config.toml
norm = "layernorm"
qk_norm = false
bias = "all"
parallel_block = true
init_std_o = 0.0177
init_std_up = 0.0177
optimizer = "soap_variant"
lr_head = 0.0141
schedule = "cos"
batch_tokens = 262144
train_tokens = 753700000
dataset = "wikipedia_en"
Each number is 128 + 32 x the weight over its row's rms, rounded and kept within 0 to 255. Layers, rows and columns count from 0. The size above them is the row's rms in percent of the matrix's.

# layer 7 MLP up, 2560x640, rms 0.0637, rows 1441-1545, columns 192-255
size [108  86 122  89 100 104  94  93 114 101 100  98  93  94  99 102  97 100 104 102 101  95  93  95 101  92 104 104  90 104  93  88 117  97 100  92  97  97  94  96  99 100  96 104  93  89 101  99  93  94 100  99  99 100  92  92  95 108 100  95 102 101  96  94  91 105  92 100  94  93 109 113  94  94  96 101 107 100  99 123 103 101 104  95 100  96  92  92 105 100  92 106  97  97 106  99 107 107 105 106  97  99 101  93  96]
[[137 146 180 140 129  62 171 144 150  43 162 109 159 124 104 117 128 166  86 156 175 185 142 133  64  82 136 112  93 175 135 127 165 102 119 196  82 171 177 154 156  76 156 108  99 110 138  28 105  80 135 105  73 128 122 183 122  84  93 150 118 126 101 131]
 [101 124 113 141 121 192 148 190 161 120 119 122 114 129  82  96 164 136 177  54 134 122  75 137 173 178 202 160 108 130 157 143 201 137 149 154  69  91 135  91 164 118  64 111 135 136 100 152 153 169 154  86 154 142 118 128 107 107 116 155 112 141  92 129]
 [109 153  96 139 118  67  81  90 112 107 121 145 152 148 129 140  88  98 101 124 137 114 121  94 198 154 149  95 108  57 189 147 193  78 144 113 140 141 124 108 121  69 155 124 153 124  91 160 165  86 145 150 189 222 160 153 109 132 106 160 124 122 179 128]
 [ 91 140 151 146 116  65 157 159 184 114 120 143 104  68 126 101  94 127 116 177 143 131 106 123 110 122 155 157 150 132 120 114 149 119  92 144 113 117 122 108  62  82 164 133 120 146 165 111 138 103 127 129 120 114  99  89 108  95 147 159  64  91 156 136]
 [132 148 125  96 131 135  60 105 222 116 117 129 143  90 123  89 107 130 126  67  92 129  94 118 150 144 149 135 125  52 173 144 152  73 110 140 102 118 202 149 129  84 171  86  98  70 103 162 123  69 140 155  82 124 123  98 173 130  96  99 144 118 114 150]
 [166 136  93 192 141 107 155  95 152 110 140 116 135 142 160 119 115 153 155 115 119 201  98 149 119 120 135 107 193 207 127 161 128 114 162 135  81 167  72  86 148  71 150  47 132 146  91 139 112 102 156 108 119 153 131 149 131 156 155  86 107  88 164 108]
 [158 123  75  97  95 143 188  74  98 127 106 110  81  99 158 161 155 160 107 166 190 160 116  64  67 154 104 138 149 117 168 116 152 127 145 129 128  93 119  63 165  81 150 145 140 139 172 156 133  94 114  99 108 120  85 122 119 170 196 199 170  97  88 119]
 [187 121 128 117 147 147 141 130 144 170 163 195 159 133 102 160 134 101 127 110 167 134 132  84 124 179 118 130 129 168 154 128 103 117 109 183 144 190 139 128 173 174 111 171 121 126 145 103 126 130 155 111 114 128  90  84 161 110 157  83  96 125 134  84]
 [173 126 150 111 167 126 130  99 140 185  63 122 112 156 102 114 119 121 106 155 174 114 144 124  88 160 153  78 174  70 135 170  88 116 137 147 141  89 115 154 123 152 173 134 123 106  69 148 131 123 120 163 136 130 167 180 134 122 177  91 138 189  65 130]
 [125 134 114 102  77  87 110 121 146 113 185 209 107 133 157  96 166 213 159 115 180 196 167 113 142 154  90 149  97 115 123 170 152  95  95 124 103 139 180 146 112 136 137 139 174 104 114  95 126 101 149  94  91 143 128 131 141 137 153 121 126 178 160 153]
 [150 122 129 173 130 142 107 121 112 116 122  81  73 124  80 155 119 122 121 109 138 158  95 119 150 132 114 151 117  90  87 116 126 168 122 195 180 118 175 121 136 171 175 119  80 126 130  99 101 143 148 113 142 196 143  76 162 148  69 106  66 135 115 145]
 [117 109  86 123 111 104  42  87  86 151 136 150  96 164 106 149  88 152 142  54 167 126 167 147 125 209  75 106 109 101 153 137  82 157 180 135 150 125 170  92 146 189 140  80 130 125 115 124  95 168 145  77 146 151 118 151 100 110 152 137 114  99 107 158]
 [ 97  95 119 186 140 121 189 121 154 104  94  80 100 124 103 178 108 155  86 125 136 159  89 186 181 158 173 135  90 182 129 109 132 111 102  64 140 121 137 113  70 104 132  97 154 158 115 159  91 146 124 168 104  57 167 170  91 170 145 102 131 120 123 108]
 [145 155 127 136 112 102 178  66 154  70 154 160  99 116 149 191 128  86 135 155 141 164 164 179 100  88 175 102  94 131 106 105 142 122 148 128  99 110 149 128 109 162 170 115 123 122 140 150 153 164 114 151  84 152  91 113 143 135 152 103 142 179 162 150]
 [ 81 155 141 113 180  61 132 114 176 128  78  89 119 162 110 119  87 120  57  91 141 148 148 180 102 136 117 139 179 142 158 171 151 157 155  92 125 105  59 100 110 155 103 223 172 100 136  88 146  83  76 168 102 153 171 138 135 110  79 101 133  85 183 109]
 [146 186 161 110  98 116 174  79 120 135 148 115 129  87 128 160  56 111 115  84 150 127  88 153 215 137 122 146 133 147 123 147 188 131 123 185 125 163 178 130  99 135 133 129 134 152 159 151 104 106 183 126 168 165  99 127 117  91 108  72  79  93 122 121]
 [194  65 131 122 181 118  96  89 124 147 138 116 138 160 120 123 126 140 150 143 136 212 150 177 123 137 113 124 138 143 140 100 136 145 167  72 163 151  63 131 193  93  83 114  82 126  98 159 135 128 150 123  98 114 121 114 142 104 113 106 185 125 135  98]
 [215 149 105 153 139  88 137 148 120  90 111 145 118  83 174 166 156  85 176 122 152 102 119  97 105 148  57 102 148 144  62  97 149  87 138 162  74 129 148 102 122 130 130 120 105 107 116  90 111  60  73 165 115 127  79 122 138  80  91 165 117 157  82 111]
 [198  81 165 127 172  94 191 115 140 146 135 129 178 126 118 146  96  90 149  88 182  75 136  88 150 120 158 108 132 152  76 136 139 127 109  82  77  69 101  80 141 159 101 119 146  28 170 177 148 163  75 137 130 140 179 128 122 173 138 109 135 128 159 124]
 [155 145 114 145 185 172 202 167 172  90  84 155  94 149 141 125 127 150 178 108 133 225 135 101 121 129 189  76 125 124 135 100 146 182 171 146 133 134 132  83 141  61 104  79 178  58 124 131 156 192 185 115 163 108 165 156 117  78 157 113  77 136 114 109]
 [ 65 151  99 140 122 167  63  48 174 105 119 133 143  54 170 118 142 149 100 115 130 134 142 150  87 151  80 140 104 161 117 109 127 106 149 203 181 123 110 133  91 113 133 195 147 141  89 179  81  80 142 110 108 132 149 132 115 211 110  69  87 124 100 181]
 [144 157 118 150 153 121 138 150 153  84 157 154 176 150 200  88 132 187 154 153  88  90 103 119 110 115  72 140 123 149 121  89 112 144 117  87 182 121  72 118 115 119 144  55 184 111 171 115 166 207  84 109  82 107 115 136 119  74 130 118  79 149 133 154]
 [198 120 116 147  84 122 149 125 124 158  80 173 121 186 101 176 109 105 153 144 128 146  87 111 114 153 116 157 108  93 111 128 121 163 110 174 133 131 108 100 120 155 137 133 202 136 112  87  91 120  91  95  85 180 153 134 147 168 145 142 114 108 116 129]
 [101 118  91  51 193 148 122 100 131  94  86 144 174 133  86 136 137 152 139 165 142 153 181 180 137 180 119 159 125 118 168 116 102 118  42 130 138 127 166 149  96 111 101  78 154 111 124  85  90 157 189 105 129 139 127 136 147 108 102 112 164 172 123 128]
 [107 140 123 146 130 143  90 139 118 154  45 154 126 103  86 140  91 107  86  88  83 122 129 102 118 106  97 127 118 152 135 124 114 156 139 141 128 153  97 142 111 134 124 135 131 124 153 123 106 170  66 167 122  99 100 127 138  61  95  86  93  88 145 111]
 [107 177  86 144 143 138 111 143 140 124 105 143 133 136  90 162 103 106 154  96 135 110 143 165 136 117 127 113 151  99 137 146 129 161 121 131 144 128  91 136 101 155 137 170 174 146 169 109 112 114 118 141  69 146 122 152 120  95 145 112 136 113 118 123]
 [ 98  66 127  87 152 143 177 162  97 114 192 133  80 149  49 131  65 203 121 126 128  95  87 147 104 104 137 129 103 196 119 135 138  97 126 141 105  76 105 114 148 158  93 161 145 145 107  55 131  89 177 114 128  93 164 121  74 133 139 137 144 102 179 121]
 [ 81 149  94 114 121 167 135 190 135 101 137 149  93 121  73 183  59 111 160  73 153 166  77  94 113  93 128 111  97  61 146 107 165 104 142 111 169 161 104 142  85 144 163  83 113 153  84  94 161 167 130 132 177 174 101 132 140 113 134 122 133 113 134 134]
 [140 102 131 149 102 169 161  86 190 126 127 106 159  94 108 117 126 119 115 145 112 172 158  82 147 172 155 132 130 126 153 140 112 144 149 132 135 132 170 124 159 131 152 184 134 128  80 124 164 128 162 182  58 156 156 156 137 142  81 205 102 187 124  76]
 [133 141 110 106 149 125 112 170 122  99 117  89 185 108 130 167  83 121 121  89 153  79 117 107 155  99 130 190 151 178 159 161 186 132  88 143  55 109 140 143  74 123 143 131 103 113 157  97 172  99 150 155 134 135 153  84  87  83 117 108 116 171 161  94]
 [159 134 108 107 172 121 111 132 106 104  77 133 115  95  96 144 113 175 113  73 145 113 132  87 133  82  56 139 101 132 132 155 117  62 112 150 102 113 143 120 157 146 175 113  68 164  81 107  84 103 163  70 167 137 163 153 125  92  60 128 102 139 151 138]
 [114 155  95 100 160 167 131 137 118  86 147 104 111 106 114 142 120 139 139 197 107 107 140 154 105 135 181 105 115 134 187  83 141 145 132 153 137 110 166 150 104 177 134  91 155 105 114 140 186 163 142 130 113 146  50  60 179 117 152 103  53 121 143 130]
 [151 142 110  85  84 133 150 133 123 149 149 184 149 120 167 141 126 120 135 135 121 119 125 187 127 106 202 142 104  93 112 186 115 143 117 114  91 164 133 173 169 147 102 105 129 147 109 158 145 119  93 138  86  93 163 147 114 103  97 179 137  58 171 194]
 [141 130 109 189 130 126 165 135 141 178  94 171 147 116 159  78  98 168 109 127 157 132 104 104  83 144 130  72 138 122 142 136 121 173  80 123 162 104 161 130 190 136  82 151 124  85 172  96 121 173 111 115 106 156 157 102 107 126 134 124 153 132 177 140]
 [168 126 200 117  64 146 177 173 166 121 120 135 134 131 136 151 113 219 115 107 168  53 137 170 111 172 120 119  77 116  99 162 149 121  40 118 136  67 160 147 183 146 179 108 136 162 176 111 121 128  82  84 115 126 173  73 133  89 121 111  89 184 130 123]
 [ 65 180 123 121 150 122 125 138 140 107 106 130 156  95 195 136 123 202 157  96 148 145 142 123 123  94 152 140 110 110 100 148 118  86 120 141 131 104 149  88 117 151 138 108 100  99 147 108 130 161 123 160 139 123 181 166  98 127 145 137 129  85 166 166]
 [112 137 215 138 122 153 177 104  98 162 125 173 162  89  81 174 161 157 137  92 175 161 137 146 121 204 108  98 131 176 142  92 129 141 137 139 101 158 141 192 141 150 105 118 104 134 160 205 144 103 141 145 126  89 155 183  62 131  74 122  93 174  74 106]
 [110  93 145 140  97 148  71 129 144 139  92  55 126 104  69  93 104 107  81 132  83  99  76  93 159 195  26 123 115 112  86 131 159  81 154 119 181 138 191 120  52  66 100 159 137 140 126  94 112 192  75 134 170 105 131 125  56  73  70 148 155 113 103 148]
 [130 130 138  71  77 116 164 159 151 154 114 120 186 162 111 163 132 151 140 118 145 120 159 178 183 125 109 117  98 116 129 136 124  85 121 160 139  97 167 162 156  92 215 103 104 134 156  74 148 130 155 117 158 157 114 137 123 100 136 131 157 150 144 122]
 [ 88 140 163 103 124 117 148 104 144 143 110 126  51 153 139 171  97 168  84  65  87 118 115 160 115 111 107 126  85  97 135 107 136 138 129 205 145 109 140 147 161 187 109 168 145 153 175 110 104 129  87  90 100 102  96 127  93 121 109 151 115 124 156 133]
 [158 177 117 160 143  91  96  83 162 143 188 149 129 142  79 157 135  82 174 113  87 129 148 132 105 137 157 145 133 126 171  70 143  84 212 107 182 109 182 103 153 206  78  80 113 107 165 170 107 140  95 166 138 101 101 157 133  81 135 128 130  60  85 117]
 [141 141 152 135 141 123 135  77 107 110 105 148 145  83  78  96 129  59  88  72 130 130 159 139  99  64 147 180 150  91 163  97 134 112 158  97 136 138  68 138 138 141 103  83 135 114  97 130 131 164  64 132 160  95 132 127 166 188  99 128 116 149 107 158]
 [170 129 136 108  77 114 118 180 149 133 133 112 114 153 155 102 145 140 136 157 125 136  69  76 132  99 131 123 141 147 114 145 126 148 152  84  80  87 123  97  76 144 166 117 109  79 130 181 158  97 133  84  63 143 159 105  96  98 101 136 134 156 149 154]
 [154 121  98 167 196 137 128 117 128 153  91 117  91 133  64 147 145 193 169 111 131 162  87 188 103 156 128 153 118 169 131  78 117 138 165  47 117 130 155 175 113  86  84 121 131 150 119  81 241 111 133  92 132 120 124 109 140 120 117 105 142 206 139  87]
 [119 140 122 161  90 124 106 149 110  85  78 155 104 144 153 105 101  83 118  62 116 111 185 166 134 166 108  95  53 117 114  91 199 128 158 135 158 170 172  64 124 138 100 143 175 177 116 103 107 121  60 137 109 177 165 115 142 147 114  84 104 113 156 168]
 [124  97 104 140 109 109 141 123 115 156  78 172 153 166 113 125 155 136 165 161 113 166 121 183 122 105  95 122 156  87 171 106 112 127 110 127 108 243 103 156 152 163 155  82  99 163 103 191 147  90 116 179 112 138 125 120 118 147 115 131 100 136  98 138]
 [145 120  69 155  86 155 149  80 158 100 180 157 168 120 179 173 129  96 160 125 124 107 119  81 125 158 124 101 101  61 127 147  47 134  95 133 164  65  86 105 125 141 131 199 141 190 100 101 115 118  76 159  98 144 125 179 179 119  68 103 114 122 150 145]
 [181 125 134 101 110 179 150 105 164 182 113 126 115 100 138 185  99 141 123 145 121  49 160 206  91 166 175 134 111 125 136 225 126 123 170 116 136 176 149 102 167 155 133 157 144 174 161  61 167 160 113  65 142 129 110 166 150 140 206 145 104  95 151  88]
 [129 137 121  95 145 145 115  87 118 149 115 136 144 170 115 170 121 137  78 213 145 196 138 136 152 131 100 115  97 166 191 172 107 143  93 145 109 108  94 132 169  82  80 123 142 126 129 167 155 125 121  99  81 139  90 161 172 114 143 142 167 125 108 118]
 [149  88 189  59 108 109 165 120  83 114  91 146 183  73 133 100 168 107 139 135 126 175  98  92  91 152  98 152 124 109 142 119 118  83 125 120 188 160 184 147 157 103 141 132 145 116 137 119 127 159  86 215  99  96 126 204 137 123 120 128 165 160 184 176]
 [132 127 106 132 117 137 109 132 107 182  84  69 128 158 145 142 135  88 114 127 138 147  94 216 127 113  51 128 112 100 124 127 119 131  86 170 118 164 209 128 120 111 119 134 143 123 162 105 125 178  21 129  77  82 149 155 184 121 131 111  87 135 180  95]
 [144 166 150 102 156  79 206 115 136  96 105 171 187 127  64 159 118 140 162 161 160 169 168 134 124 185 140  72 146 132 187  90 127 145 158 160 113 152 187 152 100 144 192  58 163 148  90 134 114 148  72 126 169 118 165 124 153 102 102 139 112 135 102  96]
 [141 123 105  98 114 113 142 118  90 105 155 177 108 140 168 103 136  89 133 151 103 108 146  70 114 123 129  92 144 150 123  94  94  87 150 156 133 144 153 171 108 151 156  77 146 136 179 178 141 113 158  96 161 159 191 129 117 141  88 158 137 108  97  97]
 [139 159 111 108 100 172 108  74 102  87 122 119 110 116 126  96 140  99 153 145 134 143 118 113 114 125 103 141 108 110 108 111 120 104  80 145 104  92 167 102  94 114 175 103  87 144 102 135 116 170 104 113 153 102 130  90 140 123  97 155 154 147 128  89]
 [107  53 164 135 235 189 156 137 166 117 150 145 182 148 179 117 166 142 155 134 131 141 147  94 109  81 174 116  61 115 162 122 137  93 156 104 128 150 113 138 183 168 139  99 122 148 127 104 163 154 156 118 166 148 139 167 182 158 110 106 113 139 165 113]
 [105  93 119 129 174 201 150  96  99 108 131 176 142 123  90 127 147  83 148  90 151 145 139 135  98  82 171 138 174 111 152 119 163  80 135 125  97  96 168  66 127 119 150 118 123 218 100 125 103 136  86 128 123 142 148 131 194 139 132 158 189  64 127 128]
 [143 116 105 173  89 104 183 159 136 120 102  99 144 100 116 116 114 132 170 100  96 138 111 116 124 144 106 167 165 105 188  68 137 135 148 138 142  68 164 139 121 152  75  98 165 117 159 127 146 128 104  67 136 120 161 110 130 152  93 176 153  98 115 122]
 [108 122 126 145 123 114 124 111 142 141 198  56 120 150 111 156 147 135 156 160 106 130 125 103 165 151 139  94  81  94 145 159  74  93 105  79 142 152 139 111 153 158 121 103 106 110 136 163  66 144 101 156  95 114 115 102 182 112 118 125 148 212  68 115]
 [138 136  91 100  68 109 152  85 110 107 180 148 159 153 122 127 190 145 146 118 159  85 108 210 102 125  63  71  90  70 148 113 153  88 161 136  98 104 160 182 100 149 155 122 149 143 120  72  72 143 127 101 100  84 170 130 145 111 179  81  98 150 179  87]
 [109 176 103 135  91 153 155 116 191 184  86 129 116 129 141  85 149 123  99 104 146 152 136 181 170 140 106 128 104 131 108 138 100 119  92 120 137 120 126 103 139 152  93 104 149 105 118 133 153 101 116 179 105 237 136 118  89 110 150 133 128 129 190 106]
 [123 108 127 143  90 122 103 156  97  99 138 159 108 184 201 153  64  82 147 132  95   8 133 154 143 128 153 103  87 170  85 152 120 153 132 104 142  93 175 115 130 139 152 126  95 110 154 103  79 159 141  83 122 102 132 117 163  86 202 151 162  98  95 144]
 [140 161 101 130 106 146 103 140 108 112 102 126 129 137 112  62 128 133 151 129  87 124 130 131  94 155 153  86 224 134 149 118 229 134 101 141 108 132 125 162 195 130 183 102 180 159  61 101 176 163 138 111 120 149 211 172 102 110 139 130 155  78 126 128]
 [123 123 126  80 151  99 123 151 110 185  63 126 117 121 106 135 144 180 201 140 161 179 155 136  89 138 108 151 151 140 169 140 143 178 123 116 169 132 125 105 106 122  99 125 128  76 205 103 121 153 146  78 149  89 162 131 138 177  61 111  87 126 128 170]
 [ 97 146 133 122  99 179 125 111  87 144 153 197 112 119 147  90  97 159 109 125 121 166 120 160 189 152 101 123 140 116  59 116  74  52  54 177 109  80 156 169 110 108 109 102 106 110 132 157 124 162 118 172 120 138  79 151 125 146  94  94  96 132 150 151]
 [ 90  83 128 196 114 178 144 117 152 137 159 119 130 151 125 138 108 162 119 125 150  97 103 111 127 118 104  82  67 185 118  97 115 138 151 116 120 121  49 185 167 148 152 186 149 137 153 152 143 131 138 104 139 109 126  86 124  91 100  89 139 129 151 141]
 [109  48 155 141 125 108 164 181 101 168 128 126 196 130 151  95  85 148 152 107 141  89 137 130 119 111  63 118 202 162 196 137  98 143 134 142 117 139 134  93  89 154 135 192  74 134 167 173 121  70 108 103 118  93 172 108 161 165   6 153 130 138 168 109]
 [116 133 113 139 123 116 116 125 100 134 111 141 133 175 142 156 133 158 111 153 166 192 156 139 111 134 127 163  97 101 140 109 111 101 235 172 160 146 151 178 115 106 143 110  78 137  72 110 133 113 150 117 167 120 123 113  99 160 154 102 154 158 129 132]
 [125 104  98 130 139 133 166 128 123 160  97 122 178 124 127 130 142 131  63 160 174 192 132 114 148 155 180 146 131 143  77 154 151 122 139 117 142 169  83  93 154 154 148  91 140  95 134 106 167 125 140 167 104 149  51 135 152 115 114 180 131 143 111  96]
 [109 141  95  87 120 139 155 154 134  99 116  64 139 119 112 137 149 157 121 101 167 136 106 139 130 185 134 140  54 109 130 119 129 167  81 132 118  70 116 108 178 162 167  67 154  92 165 156 130 100  88  73 125 187 156 100 102 105 126 140  64 207 133 130]
 [168 122  90  92 151 170 112 127 112 176 176 131  98 164  97 179 119 144  72 114 126 133 156  70 149 102 113 132 112 167 102 123  63 123 149 140 156 149 134 119 166 139 171  95 124 133 165 131 146 144 121 152  95 164 172  79  87 130  64 108 134 136 142 130]
 [107 125 162  83 227 158 157 159 156 152 104 123 127 149 111 122 151  73 169 138 158 166 146 112 123 161 115 150 152 131 164  92 151 147 116 132 126 124 106 154  82 154 135  98  51 129 169 138 124 108 112  60  98  83 138 119  98 171 162 134 140 181  63 107]
 [151 113 165 102 166 136 139 169 159 118  91  92 150 125  82  97 103 222 160 128 154 118 190 106  83 178 105 144 154 146 105 144 144 155 147 150 167 122 135 180  52 124 160  82  96 122  68 120 143 153 134 143 113 140  54 163  80 151 148 143 129 160 133 132]
 [124  98 203  75  66 119 166 133 128  97  84 128  63 116  30 163 152 145  77 136 153 145 118 177 110 133 131 110 112 142 104 115 121  64 131 137  84 121 135 137 130 142  98 105 214  97  78 199 138 180  92 180 126 174 167 144 155 106 129 114 162 122 122 140]
 [114 123  62 166 158 153 154 170 140  72 118 132 107 123  80 104 113 149 170 178 148 164 133 178 117  65 150 134 105 111 145 105 130  81  95 157 112 130 145 131 101 139 140 106 151 141 122 144 123 134 127 142 108 192  93 104 114 105  56  80 119 160 116 127]
 [ 85 127 140 138 172 121 152 148  68 112 161 172  86 156  96 141 125  76  64 172 121 220 192 132 155 118 148  82 168 146 211  88 114 186 108 149 126 108  96 173 211 152 132 142 101 109  95 105 127 117  69 126 149 110 181 146 111 134 136 163 126 200 109 132]
 [119 163 163 137 181  90 126 104 142 119 172 149 157  79 169 132 151  95 115 146 164 102 147 126 159 124  39 162 168 143 111 172  96 122 135 145 161 173  75 155 122 130 139 114 129 105 130 111 127  72 124  86 141 140 130 170  88 142 103 166 124 161 116 182]
 [118 166 150 142  95  63  96 124 129 105 142 169  76 171 140 151 141 147  69 166 140  93  87 140 172 105  91 149 131 114 125  99 194 120 109 134 143  95 130 130 107 132 162 106 155 131 100 166 163 126 156 156 115  91 146 151 133 136  98 140 161  88 110 136]
 [164 139 106 123 136 165 160  77  67 112 185 146 132 175 101 127 119  82 104 136  95 160  88 105 119 170 163 139 154 155 112  99 154 108  82 151 116 104 104 108 161  48 160 153 174 151 142 128 125 132  61 152 150  75 118 134 173 112 115 147 154 130 179 125]
 [180 118 112 112 181  93 163 141 170 166 162 154 140  97 204 122  79 129 165  74  74 155  97 161 144 181  87  92 140  85 142 162 140 196 171 167 122 134  84  96  44 105 109 114 142 133 152 148  96 114  74 120 136 113 124 114 106 139 104 116 164 153 159 168]
 [ 94 130  72 180 219 175  84  99 135 128 158  87 121 119 178 130 120  87 164  82  98 133 132 119 110 143 196 147 154 111 175 123 148  66 108  66 130 139 155 150  90 135 104 154 130 155 138  75 132 154 154 111 133 100 148 137 111 122 116  86 159 117 120 165]
 [153 107 131 132 126 125  98  78 111 105  67 149  80 123 115 118 113 134 182 106  99  54  96 125  62 141 119 204 158 123 129 157 168 148 123 145 183 148 102  72 120 181  76 129 107 155 122 125 177 106 123 125 125 177 111 155 219  81 104 147  83 113 143 102]
 [164 210 154 172 130 111 157 125 138 128  85 168 152 144 124 188 110 171 114 184 118  92 150 124  61 122 117  96 110 142 114 185 153 145  72 197 125  83 116 148 151 141 119 137 144 129  77 197 102 128 115 161 123 179 130 118 139 121 119 121 153 173 127 100]
 [141 148 149 121 111 126  88 162 125 120  89 100  81 169  77  56 111 108 182  70 140 155 183  72  72 101 158 109 138 136 110 111 106  50 172 112  96 111 133 137 141 116 109 100  93 153 185 133  73 100 166 117 109 126 158 140 117 174 156 134 178 181 153 179]
 [ 93 122 144 130 119 108 193 146 112 149 165  78 110 140 112  86  67  61 105  95 134 146 107 132 144 107 145 115  97 128 119 102 131 143 122 163 210 113 185 111 111  92 125 149 137 119 100 135 143 170 136 126 158  82 142 108 116 106 166  87 111 139 138  77]
 [150 123 147 198  88 122  74 102 101 103 191 152 132 153 101 151 120 146 115  85 189 150 107  94 152 153 115  91  90 136 106 134 144 139 120 120  84 137 111  93 156 138 152 168 120 165  75 121 124  82 105 159 136 118 107  83  83 138 173 119 108 145 137 146]
 [116  95  95 112 210 121  84  60  77 125 167 111 140  89 120 155 172 135 131 162 140 185 121  74 144 138 152 103 102  64  82 144 141 116 129  91 166 120 194 119  62 119 125 151 157 108 115 157 107 162 132 125  98 149 116  78 138 121 183 133  96  65 182  84]
 [174 158 131 113 150 100 128 183 157 115 109 136 139 148 195  97 101  85 130 154 166  65 107 107 133  96 170 168 150 136 148 136 161  85 127 168 118 139 139 179 112 117 196  33 106 140 128 163 169 119  78 145 117 156 141 167 131  58  95 153 123  96 142 144]
 [ 86 154 149 128 116  62 177 133 154 146  83 158 130  59 129 141 147  77 176  97 150 115  90 136 153 132 128 110 118 127 115 186  89 173 159 176 109 110 146 171 112 124 203 118 178 137 155 135 140 131 109  99  97 119 121 141  87 168 159  99 103 122 132 147]
 [ 94 113 118 117 147 169 111 164 125  84 183 118 137 166 151 115 170 123 103 122 113  95 175  97 113 136  98 121 138  92 176 124 175 131 143 177 121 108  99 114  83 104  93 141 145 145 159 140  89 185 122 136 161 134 111  67 116 119 121  98  90 131  90 148]
 [145 125 160 147 151 159 114 168 181 109 140 131 100 165 116 167 178 105 154 160  81 139 117 169 124  69  83 125 120 110 143  80  90 122 159  95 183 116 123 130 107 127 136 122 112  83 151  96 121 146  84 109 104 129 142 197  86  79 133 120  99 118 163  73]
 [131 167 114 108 141 208 192  88 133 169 118 131 139 174 132 100 148  73 185 188 125 136  78  72 118 141 169  83 147 104  82 135 125 122 111 129 176 149 150 159  85 209 105 141 138 108  82 170 119 124 105  88 143 124 169 163 208 123 179 124  79 126 120 153]
 [ 95  62 132 109 118 140 120 127 104 183 213 157 115 162  97 117 145 168  88  51 123 121  71 157 122 127 173 107 137 167 153 118 116 183 171 115 150 140 161 161 186 156 145 147 155 132 160 103 112 121 111 137 168 158 101 126 124 122  93 138 233 181 130 146]
 [145 104 135 179 138 158 139 133 145 104 139  87 192 154 125 139 110 102 183 139 118 158  91 151 105  95 116 133 120 174  90 160  78 148 151 166 135 133 124 124 130 110 141 160 140  99 155 128 153 131 159  92 107  77  71 112 135 138 112 113 145 113 153 149]
 [134 120  73 130  96 166 128 138 181  87 119 156 120  85 117 113 135 161 158 132 103  70 132  75  92 152 142 124 123  70 143 134 159 138  94 126 102 146 113 153 122 130 113  78 148 116 112 131 162  97 125 113 163 156 152 233  96  64 119 104 139 157 165 129]
 [231 165 149 113 149 143  88 135 143  82 106 113  83 115 124 104 102 157 158 163 198 129 139 153 116 167 133  96  61 132 149 114 161  73  98 104  87  92 134 136 105 148 171 186 124  74  77 112 149 107  83 126 115 161  60 102 126 133 108 145 161 107 122 178]
 [114 134  82 139 117 140  75 110 129  87 124 153 156 166 190 123 105 145 183 129 157 212 129 124 129 143 104  63  68  93 172 112 146 165 126 122 156 156 108 177 101 133 102 154 114 105 130  78  98 126 185 117  75 142 120 118  76 131 206 129 122 140 104 103]
 [128 112 111 143 163  82 122 142  95  77  90 135  95 176 126 149 105 103 113 128 136 127 130 162 150  86 148  71 143 169 180  86 132  98 128  99 167 140 164 137  57 135 138 132 140 104 186 153 163  80 114 134 117 106 101 120 119 113 121 128 151 116 138  97]
 [155  80 132 112 179 138 181 123 100 160 134 179  63 167 108  88  86 115  90 135 123 110 123 191  92 142 148 100 157 122 119  95  97 116 121 157  89 140  64 130 143 135 113 115 138 149 132 100 128 101 108 138 160 117  69 180 116 128  74 148 151 149 125  62]
 [134  59 132 131  90 101 168 169  76 165  94 135 185 143 134 136 171 131 101 159 108 130  96 183 110 115 150 189 125 208 129 150 137 136 128 120 141 168 134 154 162 139  85 151 179 157  46 139 140 151 180 197 114 130 120 140 139  99 127 115 109  95 121 113]
 [127 131 130  87  84 128 107 118 149 147 125  88 116 124  98 134 146 125 122 145 151 120 106 127 145 184 124  86 180 160 123 147  90  93 103 123 104 124  90 191 206  97 179 104 168 165 145 123 151 142 128 115 102 164 113  91 170 116 124 114 167 184  58 132]
 [ 80  88 150 142 122 174 100  75  83 124 123 150 152 113 106 124  82 116 136 147 165 167  98 104 119 163 133 103 116 164 181 106 165 101 112 125 165 189  86 109 189 118 144  97 172 136 143 104 112 180 126  84 106 109 110  99 107 104 119 116  83 151 235 141]
 [113 174 106  99 156 112 126 127  72  60  69 117 132  79 139  98 205 121 161 139 141 147 103 103 155 158 122 138 182  90 128 124  88 142 123 108 130 173  98 107  66 119 132 101  60 141 131  80 142 120  88 151 135 140 144 171 109 167 122 152  56 109 109 193]
 [165  92 149 137 136 146 126 124  64  66 157 149 128  99 130  97 112 151 137 110  85 132 160 152 117  65 176 183  95 137  72 222  89 136 154 165 132 104 174 106  92 161 145 106  56  88 163 124 150 130 126 107 112 142 184 102 112 132  80 126 152 154 101  97]
 [142 186 111 119 156  44 144 134 161  29 118 123 129 105  63 124 156  94 126 164 110 127 153 108 149 151 162 161 104 110 136  87 154 122  82 101 147 173 117 150  59  54 145 150 174 141 162  94 176 176  87 129 156 146 152 110 108  66 106 134 139 185  82 114]
 [109 150 148  81  84 132 133 129 101 160 131 153 144 177 116 132 120 225 153  55 149 132 126  84  85  70 128 117 195 198  97 102 140  87 137 137 170 135 124 119  99  97 119 100 170 142 199 100 112 114 133 141 122 141 131  49  91 140 109 154  89 100 165 116]]